Weights of a small transformer language model.
Size: width 192, 3 heads of 64, vocabulary 6125.
Architecture: RMSNorm before each block, no biases in attention or MLP.
Each number is 128 + 24 x the weight over its row's rms, rounded and kept within 0 to 255. Layers, rows and columns count from 0. Numbers have three digits each. The size before them is the row's rms in percent of the matrix's.

# k: layer 4 attention key, 192x192, rms 0.0652, rows 43-63, columns 96-191
# q: layer 4 attention query, 192x192, rms 0.0677, rows 44-63, columns 96-191
# v: layer 4 attention value, 192x192, rms 0.0609, rows 0-48, columns 96-191
# o: layer 4 attention output (transposed), 192x192, rms 0.161, rows 0-47, columns 96-191
k43 088:100141141162165124148151097173165106143159152134144108085177126151156126124110152116117136102093129060124128086120119202135123141136103121109151122125158108127119126106148135122102109137134131142125153122139085117103186099147103147110138132158124157137140085133107139091149141142106110097
q44 097:203125146116102124127161124133127139169194126141165099140166127143147129145142118107131099172151143102181142130113142120165207141091107170178154134117124154136171104099168093092144146145132146110148095147123122132116120158133139143070160133111139151116127114129111142172140124147118181125
k44 094:169144122137108119125134135111115104175085127133130164100142073091156144142119149101152123094130071132109166173090132148114167136156153143116117149150120086089119174134111156155151129111150137152100141118115161140116119138116165103098116093116154153103159131103103108124139137126130117108
q45 099:135153163129143142123119113138063130147140108137123116129117142153123078165122110134099159162125138143160130110137143152179142164130127125126115178155116143144173140123166128138156102145140130123142164126143099140187139145081151101101142115109087099137130159061102145093073126151062127123
k45 085:131073124106146081123161133092150129150138104133123150194096081117147106079087126175167137146113145160104127177141134144128103104111126112092155154137176150149109102112135109167199137148105131144130111135168108125095137139096155119173129140145116098148151112141101098133126099127103136119
q46 099:173116116119166166156086145127106131138116119132083148112118173056142143153152137134144120131106092121121150106114125137096167171158135106105141137138108127097100124125138142146100100100121078146148151174146164157121154107113067136139140169094105127136145131106120172151130140143132137099
k46 098:118130141174128100114134123115172145135128124152136142158134121155146124119147103124105139141136103118137102135091145109164145140159150135165114092123169183107152126083200142142137136137151137127147169144140117088116176123112166206124114115144095123145151119114120137136105168081126121092
q47 106:116102121092131148194101141150157142113085152102140069116149155146116125106169118109125157117125134119159101181126155121127136113171170102152108130183180138094156156130102102131128085115142100094145125137100116074145163125130136093108132127116123174113123108137165128117163145163153132126
k47 097:111141107144084119145126121121107086116135122120086122137135145145163091146128153095105133151103114098108084114142171181149124143155139124124131101109145133140127070136139158153084126109131098083138101091113109109116118134130114154127132146134085144125121107114112097153131190131108163123
q48 104:148110128096117182122130148196162142121132108167110097106162153119134083149131139107119127156104123115176135113116105174130160111144107134150138117146140142111159139098134171176109112130135113156155137138118133113113153117151134123064157117129129147109134068132128156124195124138131135130
k48 100:134130124125133134141076095105147156131120116168129154091161119126132145101109080110128112079135143129155132152114104110141127165119131171113134129122182098136123126084123164130177141129120121125134105148131144166146103107139145187107150112135154136131081118132113142128148123153147160090
q49 088:155092092133154086116116133077129116139135160116123122084167146082154115117092150143146138099149115156121162137086109087161155117135148093152122135129130130114133163128142105069135099118146121120154113144101091136139138119156115144155109140110151157125150158111092116171118121108101129155
k49 114:124131148099099106130116174121130130109130108180112132092108107131106118183160144133138131123132134099133137166150118080133123101123167164129086108102166093133115161113096117102107135169109118131084132101073139160100107125118114117112099112128108093140103153147154108137180159135149156129
q50 108:100153068139140132112139101116128123077137097141136157097141098133133133094114131163140118085097160112107089118130123116110120128089123138123162142162158173118084106153115122120144165118138138100129151151159080125118123105121157151117105130156164140105103116140115072093171102146112124122
k50 100:136092143149125105147155121132133115109093160137125134168136115156113116161157129118122127141119093147136173127102169132090139141140102120117121125074107126122132114108122148142108080107156064131114139134133156091155142158082116144094161144130055161131172148155171144111139145123139160095
q51 104:143156106171091150084124114130138138172131130124142141134159146074158119087110096097146094162071108122158106116124113129115155127145100127140129152156114150148140079122095146129140118147154087135105095105149060110130146141118154128146152076123136141103151099065113161130133113129139150167
k51 095:128139145073134084170135092118113119142135103113108152154108126149092132169121103134105118126124099135126128086124135148167116151109125106126172134124140135100079124155160144113163126130136112116172128095131107123162148164144140139123158114146076110153168126141116116164093142111100084132
q52 093:136133119172165159111151130145132153098148149119143096139166122111115138093117182125112141144177141098152117115145178109108117148106133090123124140109124084092117120149129154125126144108135121122161137130141167106121156087138123108132175135116111106168134117120122137112126083116081103133
k52 103:149125137078132122133158119148128092104150156115145119200066103137105129160165134137092133132136117072120129158157147099109171135133107106123085142122123138116147115112163124151158099073118105145196086152133133124111183114111143128141128095126103092123140091145131156151132133107077141113
q53 108:137124117146127111134132119147148125145128171169132147126085125085156172165108143092133178104139131163096105161135126156141113100108149121154077097138121148113099166146123093165114123117140090120121124168107123154127115130126045078108133138174132138102176119137152086142116117141149101149
k53 094:122107164121135143173097116128114112111141155098106131154142121122120093133102135117133131150157100167130113120089135159104140122156130156118129069153106138145137143153105142168123164120099133121121089114135127128120190133140060126100111137120094065139138084137158111147144120111142145112
q54 109:141108125133152116134115116132155154104116098152098094137122150118140110150153125145103138150154154134106128123110114176082147141129138114130104114145102155178147107174190078134095155128077142165155143147085115170101117098104146160148127139165126123111114106128108157153174135096129127119
k54 089:115146147097115156145120178134110151093098123103134174144136134127090170135111154137130153092122121122116147109114118109122125124137073150153110171162131114102105129117120154131144117144176119135179102120148076122133170146146147078079157111088154140144158191163131155101113141128151116116
q55 107:146137105169122059125141128146121150098138122148138141083166143186105086118120142154164115131142128136121094120094109108098148162150148112141137105146110133177074133148118118123132109120133170160129127127181125136144135173143153116154097157084116119116136091111162134097101125118086143124
k55 095:111134128151159134130156100135120145124057128127149074136151112174159089117124125174144149110136163090109163153171119147113116086094149134111134141139139151128111074097129130153134118099097117178096125121134117119105116153112169119115105118121166122107144141134195132134156111136123153132
q56 104:068115112129131146117150116124135134131123143135131149098153154184123155121132095135135107069112083174172108143124131160110142074112132113136166114100128181151116114096077170133119091158132159123135130145111127147149138131141103108124098136102147136077129108131147110129136111110071119138
k56 095:103082146163155131132122135118107112146162123123126096102125146118086149124123156150149122131124126152156150100136177136126080137153086106138146153134127116131162135096106106091098118128100096166111132133093166163128186134145127133116114153129138120094133130110143160129165158082148161113
q57 108:105099096088148133146127158099114122206134109150099149158160095095145083120109105082096123088141119123112106132149157108068157149126118101116136143118146114127118104114120102148115100131152086134087092142136108137122129142113145114123125104135152118105147136137145181126148127114137133126
k57 096:105100165101107108140149105151135148137114081124113135093135133129082134145119101156113124107113156145110122101160074169114126188114154126140125090136093126137098114092145175141129154125123154126143077126142103101136089110130136154108111106099146123143107133140120125064124155168158115161
q58 102:143127138128117139136142121123134141120105120147142153138116143148145116157110133055160134122097172129178130128122111131052089137130155109121150130126147073103127138105158123152103117171141130115143096165090173138116113112161133139119094173132162117098137135151150113121142151127102134145
k58 097:170095134154145096122152096135167147107153134128116134117129111116108092140109152158137119113140093150120150153091111153128135208135154110113127149136102138177138140151133140104075166120090110168165172156156095166101129115125099121134122112147124160146164120136136166148125102149149101125
q59 106:120121137102149145146133078150159120134125108157136124083106072140150135152121147128157110130142144131098146108132156151101100128127107156109155079108117086155094128111103122103128131147166175070129140120135144153121135089113133143078122120124100141134136108143155114168106110137136077118
k59 087:159113085083105150170086124131094097142187137071098113091114155114115150128090149128148106124143109084162152121082098127134135124151091118115151112151141151142142125167142130126080111104140138117152094121122126126133088135144136127161092126131118158104143077110123145099131154138135126131
q60 108:107170120113118119105153131142140163089131098119157126096124117081161134111146169121079109098144106132113110106144117116077103151105137156148123151148130092111127151157132144113111143115162122125145137175155136137116118122169134122144133118076069176105134121156127159160125116117190190115
k60 103:130141066130129089112161148111139110130110142129118131172105126148135114179162115156159125128127140115105129095103107136168134104164106111092172089134113152136138130155101180127119184124140106104139101121086171094089130142110149132126117115122128137115127121146127145178091131123092130129
q61 106:171152105138133156163090095114176087132149162101174147121156133131110077127178101118121126113078132113102159143105122105105149135120108162123135159130114149125127142082089121116135097135116114088110145115152135096104133165089127117110122133148145140125133185102119119138153146153166159096
k61 107:131141099110148080122115134169118158142152086166121149122113134106133136096113103087118109140125107118098132143150161168168103151144145149106177147117093106145139155126137097124136150093122194118123119112120144168160093118122148184103127177070127148162139109094146114107152130111119151162
q62 100:119130121127121137189138115120125092090153127118111160135120103132145155148173146127119138110131157130130174109136127124142136105118101182133135095117178125116123142138132155137170138095188138160174144100120102120136118144145142151124140096122153095109105108158133100140172142127161122118
k62 103:141115123099148134127120101143073135121118156093160171150143096122127137111116112105108141147165122110154126120131108119114126113129113087122108109148097091137129123130159119068125093143140108113177125137137131110110151141152093143147173161109132154122170138160151100130076100093126088094
q63 097:144097090110154116112112139113123113092093110169152137142163146107099153138137128132129161064111153111131130128101105136096120125141127149147179163117106105122143140168143144153071128088130109103117111148131133117115144144116105161112110054159139156120104124113134130143163146139131145081
k63 105:115163124115115073113124120166137098125111149147110101124149158109113128082114122100104133117113090170112093137112170139152113181140165079153093137161111158139128148156144111135124123120097106121148095143095099084115098104101172157094151123090151126142129147138135125126164133115128182156
v0 105:131118109117172139095078121147098127114111140129154181138151157101130169176150137136110127130119148114123097143118135143123074105135114144130150168169099145137119157139134110117123109160111088107171115129109096156173145155110118125136123114127120159159129146143159117110140137137162110156
o0 106:129164094107150125167119140157147110119106118078096141092123111115129125092135079121101135117139097086123140083131114107117151163124106118114137155100091134121161106097158126165151154118115136118088136170150109134140128128128144136125149120111156144091099111065105134108156156122132168131
v1 091:173134171137139131168119168109078162163139132077072126155145157099100135106135082116157140134145116126137101156110163107128105140150117134117159157109151069105116153128126147143139142152128090102120118145133127127118163129108127173128156109104100098144079135151122112087107138147141187138
o1 091:094114102109130120124093153127137120198148157140121137091117150115152129109121138133124164139159091161133137116120137112147133152112156119098114066094093151103158106185106122138113130093105138138106132100099160139082113125109122090109142124151143103129127154057129181141173124123125138118
v2 096:124107150148128148091130137115110158153149138111135155113140122144104147109170116100101154120160141123106087120122101170138101111099104141144093138110097090093094130146164118122120132146138100131114117125177109143134181095179092167132142189149117109129121150170105099131124125116142098106
o2 091:122175134145073140131134145182110142140149140130157084123130142151106097078129130115132131110130127119144125109143158077126137100163103107120125147159184162136164116130135166121142181131121129136146147109067104137136173129112105141135128140122177146151114116135162150150116099133114151124
v3 104:114162085116145131069141118068156143095118121123135094123136125120184164144090115127159095124121107121109183145130147125132138141127104123131122091136149125141123123176136113127118150139120089128144117135148103132102063139069099127146128125156111153142136142134151135136128090098130092140
o3 102:137104153143129152108126075165158103136163132113124126114133137159148168136164123132101138176152134087161090096164132179136114161146130128135131176151125119143155132128143142174119096177138124114129097183101173107135145123190128123134136079104086106166153109116148114128108114151157143146
v4 100:085162074158125151134113129127079116108139074140116115147120132159163115136125153178126134138134168123139124157098158140152104139117125133089098147110156098166156166101112107148115138115100104150104116145124125129084145160137151159140132129119149132146153117118120150097130102111094171118
o4 095:143108149094137104145120157148124131139143185131111160144124106135155158125134126054116157147105111116142095155140096119102149127133124172122101124135123140091108057160142117125104071117133134101096134099137137121158126113107119069128103100146092112112112148142153131133151130118143087084
v5 099:092171129096107142131112154096086124165095087146130151145159108125109148111130092114111061116147143146149131102166168148173137098152148161090101091133142126153149126077127124170136162136087076119094131083095095100132143123123115103142091099125131112132095109119143121118120146162141140153
o5 088:160102127139084129118109187150187173106119128116155145132103120152119144128145127128115151108120118150116110096150146122127120153090134138102132111114112137129152096110110093133110144115162130128118145132151149118094142149105136172133129137160117084141159138131078149106117140141156128072
v6 100:127144164125154134086127170141117119117165135137146138130095091117086125156079112161122079123162076126143076131096104123119128155105115104102160160116086139140144137119088135154125149150160121142156136077151133117120129116124131053115125127123123077114103086197132134113138132086151164124
o6 096:120145119078090114125118142093145103143105143133143145121132127129122117097122135144141155084122122127121149115094121142125114137115125116118120114139149127078130139125151170122149122186095127139142149133141135132095109117135154149139148157116109178113149140098123141149173125111083042082
v7 112:099157133165145108160123113156112106137123077120125162120105094155134139102139156125113090113152139121136157151170084129144146146139110172158133129108135077143125147106160175153100136104118177144084087117110136096116127158149120135108110147166093110125162132136120157151153120136156161112
o7 108:115097112126132128144097114097200163113122120142136107138141106114132126132164130149190167125132152086122082152098133142123119114104117094109138133149127143108151144157120145087082082089128150114139150139111135118121143144132142144150125072122116105141103114128151148099122151111158094092
v8 108:153142112128131124141135124088101116129137162100072134133181136120147126120156137159135117097078079129176165151136134129118082113100124187135125108109114098145171116130130146135096171110108133133155092120113146112149156170095159133112176171117117143127114116130131111123142130129133114102
o8 101:118113086101139131154137118130137138133157132147136131136120109119113141156136124127146157140146158105116108100154126103108175105150120079167090104114123094091099125139137134149171132106171107144131181156135109132113101148152096104136117097089153112130135114150157102118132124129134163170
v9 098:125128127140126137119143121117124144123152138096160163119115142152128139171102174136114091123118154118128132180139152171153128149133169163081096144117153128138090106147133113103086097106130116135118124140146143122112127115113099083101105167136122070140120130117138117136146145091111132148
o9 097:129142098121128124152124126158090151083131087125088105124141151119134162067116086110080116111182128096111148073137134103150148105114101114106158136175108111161130159143134129148153125130137147122133145087193093136125100136126186139135172123141159125090143120147127124193150110172124111107
v10 101:098120124091125129132145158169082147131105140110149093138125057079160116137146139095089125128112115125148150130137152134110121144088103156139110132150104137148152135130166151108127153134114157111121201140125146111115113074119137125147088113109096090109116116133186108185099096113120126122
o10 094:153131174162135162102088129124156104148111106188120112106112106143112113116145096152118135166095136135129129152111134137130124136172163110141114127134146169109103125161135131140102112141108125155126056130113122168146147134107147063134156177124140136144163137136142173104095160130124106122
v11 109:183131138138146128149131123135115145141130114114122137124152109106078150109143095171118118114123152143129122110154137142116163131139079166140150161117155110130108163136146139080109129123099128136166115101141085115134130130134110131136165097095139168140147091125097119102139105104148140119
o11 098:162114110141090150099124150126074147128130132118139125197142138122160145117180110127137142112119136143104134112138120093198135150151137066121138121120121140155153119175087131114106194102131145082152150135135133117104127161141134126102119137134099099127136139137118156152138118140109110135
v12 098:122121142116082115091097128091093136103126130100105106108094172170137141090110128113118131150109124100136104102148156125154112118077130138117120119102138175117102114113124098177105169148135124107089118143145137180139109135119123123092134105169096143101111084132135145093134148115145138133
o12 095:074158146133083113162137154149130128107144149138151130123144079122172135108117164111142129148183110147137134120146143132148166112117137092124113137116125151135130097145157172148169101136176150154121129128146137138143154082147113122138134107109114131149108117130109152126143098107133107119
v13 091:120111101140084117108098153114101134145106096107149147097148151118151119129092114148147080115149103160092176106117125113097150100135088137109124107136149097116187140112146148139116146136112131162109127129139162104110140159154106103068147157117189116122124119124156142122108134159062089156
o13 092:127130109124113114145084072114124148109160123123163123098095129141116167142120103126148157123164154080109122111185107117136099106116178149159070116148123107128097150149114095157102128123104141122099098150113147130142145074152129157159137141104113133116127102148118122124114148153153136101
v14 091:126144123122094128123122163136120149126108128145101128135106123169127118157112184111175112121113146135132134138117146097159132156122106154115081115135141173134171156101114134116138112112138106120164083160121152156138132134128175131122122117120134103189120172107113102111157096105119164120
o14 091:139123099101107171089100149125107125132130141108105076113160144141134151133101097132110142111110097162165101122080118151148125080135136154120091105134122105123121132156195121114136129121110078136102165150153098107142128139117118133113099129157112154078131140120114122173131169163106131120
v15 099:172157154129111115083146115154194106099158106121135126178133129186122123139125127135133151101130136107100128097131094097120121143140145139150118115119125127095129145121137093080106147145144131124188157140147166143167137135105137123108076141132099096090151112093107130124148166176125112120
o15 094:128093145104129163121127113130074115150081155105104126103146127109139124118156108120117092131127106110145130103135144155126150130112072102145093141167145186105118122098134130103138116114114135144132136131136092095100156154148132143158144100099193144152108167133105139137129141111136096143
v16 097:176123174114120135117098116141156108111129116106142106141094163092072074172101120098102125156136119113153104105099120119063152157104151113128137074152092162137096149123112108114139108161113139144112096112119116149090107137119145104100126159130117134119112101105144116169136132102112102139
o16 096:104091146140139136105142162136147124140134102100067122130153155088092129145119123168116131119128122161116113140132164143119135126141151101112140168121072098128127115117110126137123132109116108124120140125157121094146139118132152136157102103153093157114115125151128136090141126075100115079
v17 098:147143118125137133125067057103141127166176153129124137121155114121139133166179119151142150098141104170123129123179116113125147110123127130156114147133141150136161128108126136139122154116149131137107142107156127148133147106136133134156098156147162109133085157092114103140120161133111124119
o17 097:168140086141141108126130187136127105128128107159067151102128144086116121078115131090134166149142129130131111136123137149100122104122119151152136095128127132127110136112110126086115105108135121110142155143133141124124112164082117140104104116086128148179137134154110155123157101149119150104
v18 104:136089110110141104099151086158133117175099107103151105086131134111113131155147095149111135109135145139158139145093126144114149126155121127173114139148145109116092140132153121138121129157141108104124160183125133158109137157155157117158155112106117084101123164148139088167163156124143078127
o18 104:168131149109128176124097094125113127117076136146115105095118122110157109089172123125130114102129141103104127150118119138147113110117151116130118150129090117127124158146136132082130171150114088116145135166091158136097163147083121148098114127122113162132115103133109161097127127107093163121
v19 100:094173130157127114130161149101136079142107104147124166112141141114111152150113137136111099155124125075149100127115136102184123122145120161101134106096142157129115109140122157120121135140108190114130163093099117102129157134106165122117174099122168118155140167131131128122110129139133182086
o19 101:112119127105146153166102117151120140090155124150126117090101143132115109121124109082135171098130174149122132115158148136093140137127165154105147116122138132132117132141123135170161135102138102135134159138133113130143121177107153146110103127143136136094095139131100153153171155116097100154
v20 101:099165136092106133131121136142140112100132117132121110132140138072138118098127120177148180145161126165107157133163145134183114118125137113110144147117163110119165140126134133136129135049091112166147133110142162078174137152129166118111103157148129161106126091126158158090152160182148117138
o20 095:150098122126113116120138195147132122141140131148156149142121115145105179185099159129196131148156124080102133117108134107092150154102127177135129088160157154138132131110100120111122126149094161110150140153111097133117084097133151081126139130127160147104122142131049142103150141099139097118
v21 106:125115130177141117134150133108153107107133103123106112172119142108120164136160101096125124113169138078106134116095092126135155092162126097136123121136126075130115156096115120093152140170149117077161151166140091120114081115139161110097124127146104116111119146125120122106165146157109105137
o21 102:157097175128110122152094127154114141115146117158082122101159165150135123146115095158125141113087137121105110122111140117095125122123106127120156122137155148106112091129153136144140109131098112112102132100135153121112178150181109084108088106134153140160123079121151132115135150095120110131
v22 092:148129108085180129114123113124176107133111117136090122122136138130115129144135133137146125083136130106114115129117106106177136156130191169132118102179094169094122148167113118134112136071111133120103126126135159104110144133139165144102149148108145165073145113062110139165138132111114144140
o22 092:126094123123106116129147161122104162124117178137118114126155160101136114177150113146142092098107136154165159146168136127145094090124110129087105136112121126105132163119082156103107125159106129138098134101130114108177104149144123126130103092109118063157130144128139127108118121150097093132
v23 113:069170118147122145164107118139111147126121101109151163084110184090114183116106114115125136153129164113111109103153111105143130157120115182056134132121100159100124110134127116109123136154111124123149136106153138126148149111127099143145170181144133150134115170122087102134141107131096114108
o23 101:142147124172131159099102117138138106117128138173126108182111120131081121096145152125141105137119139142140166141116093084167129116154132140080122117139131117160140130145124115138140148136202155147074153095123120134132139095121111137129141088098137129127119110124171153120135187149124155126
v24 102:148111123166130131175105153122130095081122153191155113149134125090124140128110133115136154138091112102130114117137082089129139124123131109127179140091146127136120115144109104114124149133123124121182134161106118130124135169125142092087186138139110174140095106125112089141134081139167142142
o24 098:127172133132087136109110097140130154134113166074100122144096123134106135128162103113146116158141131166112152129130149073126109101129160159147113138114107081137124191135109148108143119136109098153106148133127154122098099130184116128124173128141190081115124136136179189128138152091153104158
v25 094:078105149108145095128088091125101107149144129113140129128156112128127104113136083144112138147154127106115155128069143153153101163105120139152131095133096107131123143115095149121077112080135107150138105115088130151132144100129177138098136148147155137119124139154096163135160145158122162141
o25 089:093105123123139099169144191101149125113112122131127151081125128177121157145106140123145134138123130135131080102090145137153145114119128131160090129111144131164126131118120101161189149115108132153142144182107070157137135119114108149182105090107155114117087108118136123110121131138142151172
v26 105:134149182123171111148135168151135159133107121111149121134130158113118093091161117154105148114150152110132145176119126084157156137112137163122098138153158109135156103137111170157146137126144109129113136133150119148104083085124167115156171095143084142127159115133106121131107123127097126147
o26 097:100114134145077126159109105094119125110108136162124138115123081118143150144094140102193133140142134135115107136120141163080121149145089115121157111100127168143104111107134134137085150142128143137153129161119153111115137158150080104097126151133143060164167105134120089124142108144148125137
v27 103:144138101130130127101120139105132128169164121159096122140091150143137131117152147118145171111118154152112117174090155082137138146131124084070105146096151130102127144143156157127172150129140142121143127111140180108146151083106112168147108122137121138142096113107095090089127139105145135146
o27 103:103155130116127110138139151120121117151100095155146127112137147142108144158096140113078127105143098130148111170113128194129124100112131134126164127159140136106154108102163147154112116155155131141137141114151099118120089138142130145100123121119141151146143181147121164143155135129121154128
v28 103:123152167153128157123148158127092129140142163144110120108112101126095122163116160132152134122123144153165123143122138131100098117149081110154142131090165057135138118173133104182113136163146105118152164142151107106153110122134112100160141173125143123170096106136132100132127141098116110132
o28 098:121137136108139179105139094127152107124127137123153107185130135090149094101116073137106093129155173104115108164136110112090136133143151144095119110149143138104113118080146136140120130112157100126117099153113158065101203131139114111126154130161134090131132150170136133143141089118091161133
v29 098:134118120194101098144083183139122115174128152131145139108150069122113116134137092110104134141121125162130141093144114105125139138087094090141137123151155096122150086106152109123130117167095086172105099120107108139152120113104107096125132125115135101112154162087127181124137129145113118136
o29 093:133128115124156116100138133124138140178114112093126098182098157091157137129139133093106167138126129136078110179088161134101124134153147095165140124107106146113140137173084128160125118094108154083088115140082147147151105100150105119162108171151134160128119121152111104148069140119132140134
v30 116:138124138104152129159139156153127118127102137103117116112148126069113131115079148085140152152107117144160123117123122117104128154131172119128130107153153120149162134095146117146204154138088110118108135148078085149113127119125136091132131099119114146158152111097131120160119094100078135155
o30 105:154121133144148149133133156144119128129152184144178143156082160145099136149119113126124144139080136126089145136111156121088130101161138139125102134060077116117118094176111134125065114103174106138139134125165149148097100135098117137169127121155116130117111163146124128122141149144149144107
v31 101:143106133108112115148146096107146145156098145115105147163115142166104152169081143116148116120148163102134131072100094111113083114096096106118097133131153113142107111134127147108135112138177141138195078119145129170086122102116137093132075146139145150109158163165101124150099121164147076166
o31 091:120095095107118165153103120168079110131127141111142139084140137153174126092104105142132146111089115154102123126139124163124119154160106106172173155152143155130124101091174101114116109145106150143165137096132151168165148103112097143132110140168119120153131146091151139133152140130145124122
v32 093:130085118105098156146177092071103117068082138134127171096151119159133115157103124116129129110132116107150138159126101108106149137113079107146137153109142116076120131120120125086099108144130141139154152142168133143134125117089140151077082144106099130125150129137107125164114113119116112148
o32 086:123087121130122143166156094117101090154120072101176107082127141126145112080103135151154093129068137129101117111111124117122132083178093124134137106137143149135105165138131163139101115108131122142157132097124135146172154162134131112121108111162144158129100141140135184122125145142145126127
v33 096:157118140151127109104107126105107161121130153128097162121153098086120141145114129129114139156082088138151136101125198121123172124166108152116099113138124160129120187114147139128149085111106137140116143136081183120118101148136127131080135176148065142124141118106080152164093128134097110102
o33 094:133108094131144132152119154097108098117101095094122121110150154128147101129165187184129133174097168162097131150140121081080104130121136105155137122134122096130110127181107073100120151121107128104136148149152165159126145116095138115135142129143120140123110123112151101120105118191112129118
v34 100:116173109132136134135109146105122105134166103147107143177131073109138115161150137154102128124099157154160155174095099116116152104122104120123108118123120150117125165125138134113102140158106099093137146097101102139143116095182104132124142125134111170108139076119118124104085126097112114083
o34 095:135137165085102088154148148117156139100132116109092118097149157128159153156116132154150130108123118141129141133118102130109169136148189152159108096112130161119120163164134109159173111091140110125097130099142158135076161131111143126125137153115172153156132137119148119131158152117099193120
v35 094:155185069104154177102130157140098130148130148130131109081132144135147137117079090149134130131166095132129121137093131142165126133149135160129149164150095134149155135159111132091104121159101102172100108164145152149125125141086112153100131148154137122114130132099173147130094121137133113151
o35 093:119127126170101118139153137098101142113169110111112141146094140148110155128118127133125133157121165112127142174113124152191131119107129114116091138109109146097177111134149113151170122159144152107143114131125110112152090143128135108131132115130097131144150130147126113079165089126077092125
v36 101:146152148127091126096077110093097084180114144109176136120117159149129128125155142106145119129151139178136111144095158125155123131139121142192103145111145082129119167124157149174086104137133113152137147125107114111165156107148165122158137100110101164157138139148137093108117144139099111149
o36 094:093139133172142100127155101140130119162126167129134140127124118169118160104118124139138090123119140157141129150140131105094148125110118105095126093106110140112097117161166106091149131150116114073119103165126103112132129149105116101085105138132109116103160115121118130136127050131130160171
v37 098:138156130130124169156136132115104098147154123162138134108102142099108125115103122213100122090126112135187144120126181137112143111129160091139122136113123119114153130108119138125111112138127099114141152132092113082141134126153079104143137148115158129128088125109143098105124108108107122124
o37 094:162144152146122114141100108129130124141076109126108124124153121146106118129112119097161164134168147134106101135140114122096110130152199132133074135165124111123096131132099069105144125136095124115099127104122143155106105082113125166130160131126087143102149142133129113162171151136116139134
v38 096:110158123116118109131153118074104142115078104124144173113114110151122140110114156137128137108150174124103180142096104172118161169135162153128137144107146141146158143117102153130167125164129123154158132161086115085133169142135167124158087163103115148140139178143135130144182133121148137131
o38 091:118102127089125147181147120193133095129141137112128135139096190090117107143172124166165126132108128105142101117134128130134115164119105178093094147127129137095138154138176140144103140113127130088095109128130155148145135119156105129102129119176099154085146094117099162135125148108116137128
v39 100:104131136139127189125161101136136158131151138159127129129143149122138105135110161123134111137129125111164139106111129114068131117172113116099147123169105173145100096161129130170122105114115078140139143141138122148130112115106104152152135141124105099137159111131125117059126099172078119121
o39 096:140133126119148140168097147115132139115136121084116167089151158127098134113136127134139164080101148129137155117168111111135108176171146117121096129125131118187140102076091102091140151176127126144122078138104149109143154122128133114122091133138148117121115160121128108140141164150115168088
v40 106:110087101137122142091143131173065137117076096138136110144157117124134114137096104116110151137172138152120095120131132116117131110152135150091127124099123157157123166133109138166158114123139086099139110102126127111123142100118134117125102115137167096121095107131166120128115127124123139136
o40 104:152120115130122080180137108143117106129088106148153143109137131132098170140128099113108129151095163113164108139125135154146161127067163171127141121118133140113112054110188139133142100147109129147134130104098152098120142134131168152119110141153130131091115101158113186097132133132123111096
v41 090:099117135160095105151155172112160142138145154123153101128093119123103166161135151097128091161163141179105158077142135110115103136117121092141163084125162131141151123118115187138132144144143177123055131133157116140132133137094116141119096157085138099111153182112146121161127134129133129122
o41 087:146126120124164114078125114092150165119120112159113148169124122109180120137144106114144129114147120161129123119171116152145087130121088111121120111178119135126161119123156125117134095117100125104173072124123172077137098113148127123130152140128132157077124083158130138108104139148108149117
v42 101:149134118159139091100124161129118165126088108162140160114145127088098174115097127155121181166073116123117089122146164174167131117125128163116098070137148120147139149140149119166097150134087141124122120148130078130152094096085096134119130105123105120129162132131146172115106115110154117132
o42 096:109133172148085160103157108155137110143126115110138069159100121156115122165101119134115151144132120156137131162103118090125124143082166138120125126109118124140128112119116109124169127127143113140126151117129176139110117168147119114134141130121136136112105129139111095133106120159115068148
v43 098:125099139125154151158088141141129107096139131140139152128069162148096089137098093145152138125137129149129162172119117116127134103129146111111115124162113182090122121117106104069152116118155098141073126128140111111127141130112124137123136118162124089160143135108134080116146107102133101143
o43 095:159148101121132128084155141080133127146158142115111118151186135097109114118118160127046116145116094094101101130112149122153130103114129117139112154102081096130091150071118128121135149147113117124171122100120171101145105110127140129131102117098136170140096128158127117142131139161102140070
v44 099:164097168090079067133131121135095132152134101102131100137138146118100133119103137107145139131164121086147121135130124113113141095154127116110172103080149156136149129133119116166138150118140126124146107142119117135093149081154153164117110104167162123112114101125159157169190138096142128138
o44 094:093126135101149139109161164155103139108116118139168121168110114077150123136148102162087110136102121164117153116127084168142149107092126120127099099120084135126126119135104150118108089137123129115135125133154092151109145120116114144137175135124105139134130067133096125084115153117094115135
v45 100:135142116088163110088109165097130099127124083125153177145104154120158143168109135115098151084132132133151149132142133117162146147142155111140098096099104118093158161149159125153163120117075155119119123119133127079175137130133189113137118139133136130110103113114113177136157087103076168073
o45 097:084099162122136155171086165127169147126125145160083137120111131151132104145172143125147126102118121126138159113111134143095126090131116139125102134119091150101144106078116117169133100135138089146102145140124126125142149185133168180157110117123114101128160144168105123118142126144101166134
v46 096:120081124117124085100071117134099137162143078117171108146188143143110088127101129101161134127168114137124127166141125157114115165086145129132089120171156131134153117115123131131099108168109169093107092164132147110127116103127107168076146149154093122112135095164140128139127128149152140136
o46 091:151108148121110093114171085132106146176054117164066146110100140144146183126112109124114144139087160177099103151136158135130163152133109146117105132118108126148119143113120093158113139128144153156149122144116114143138129163132116161154089090111150118144127135145093168147107085129138106098
v47 105:118147098135097128122141106108132124148164074169175128104124131134137120114157121094113129124117182133124127089141110136148109100101124099163176117143118122188166137132111100119140146159138123105158103126091134139135131128109137114113126171099082120100172090118171102093152140094150133131
o47 102:114115140158095109135098113130099154115087179117111134184108111164180133101144138145147109111110124142116106137156121172138146150172146153106105089186163144108140122133141142184148103121113179114133099156113132132136113121101132110117115108171165113148143151151134141169093114142081116155
v48 099:130113123143128145159097151182151121112132104135109107126094097114137095134145078095119131163121144110140150154125148075142124117130126116129154120136115090124103108138090122122100125136158145109154105098158087122084148171103110131099194120087120121122144086096138122124105159099118108132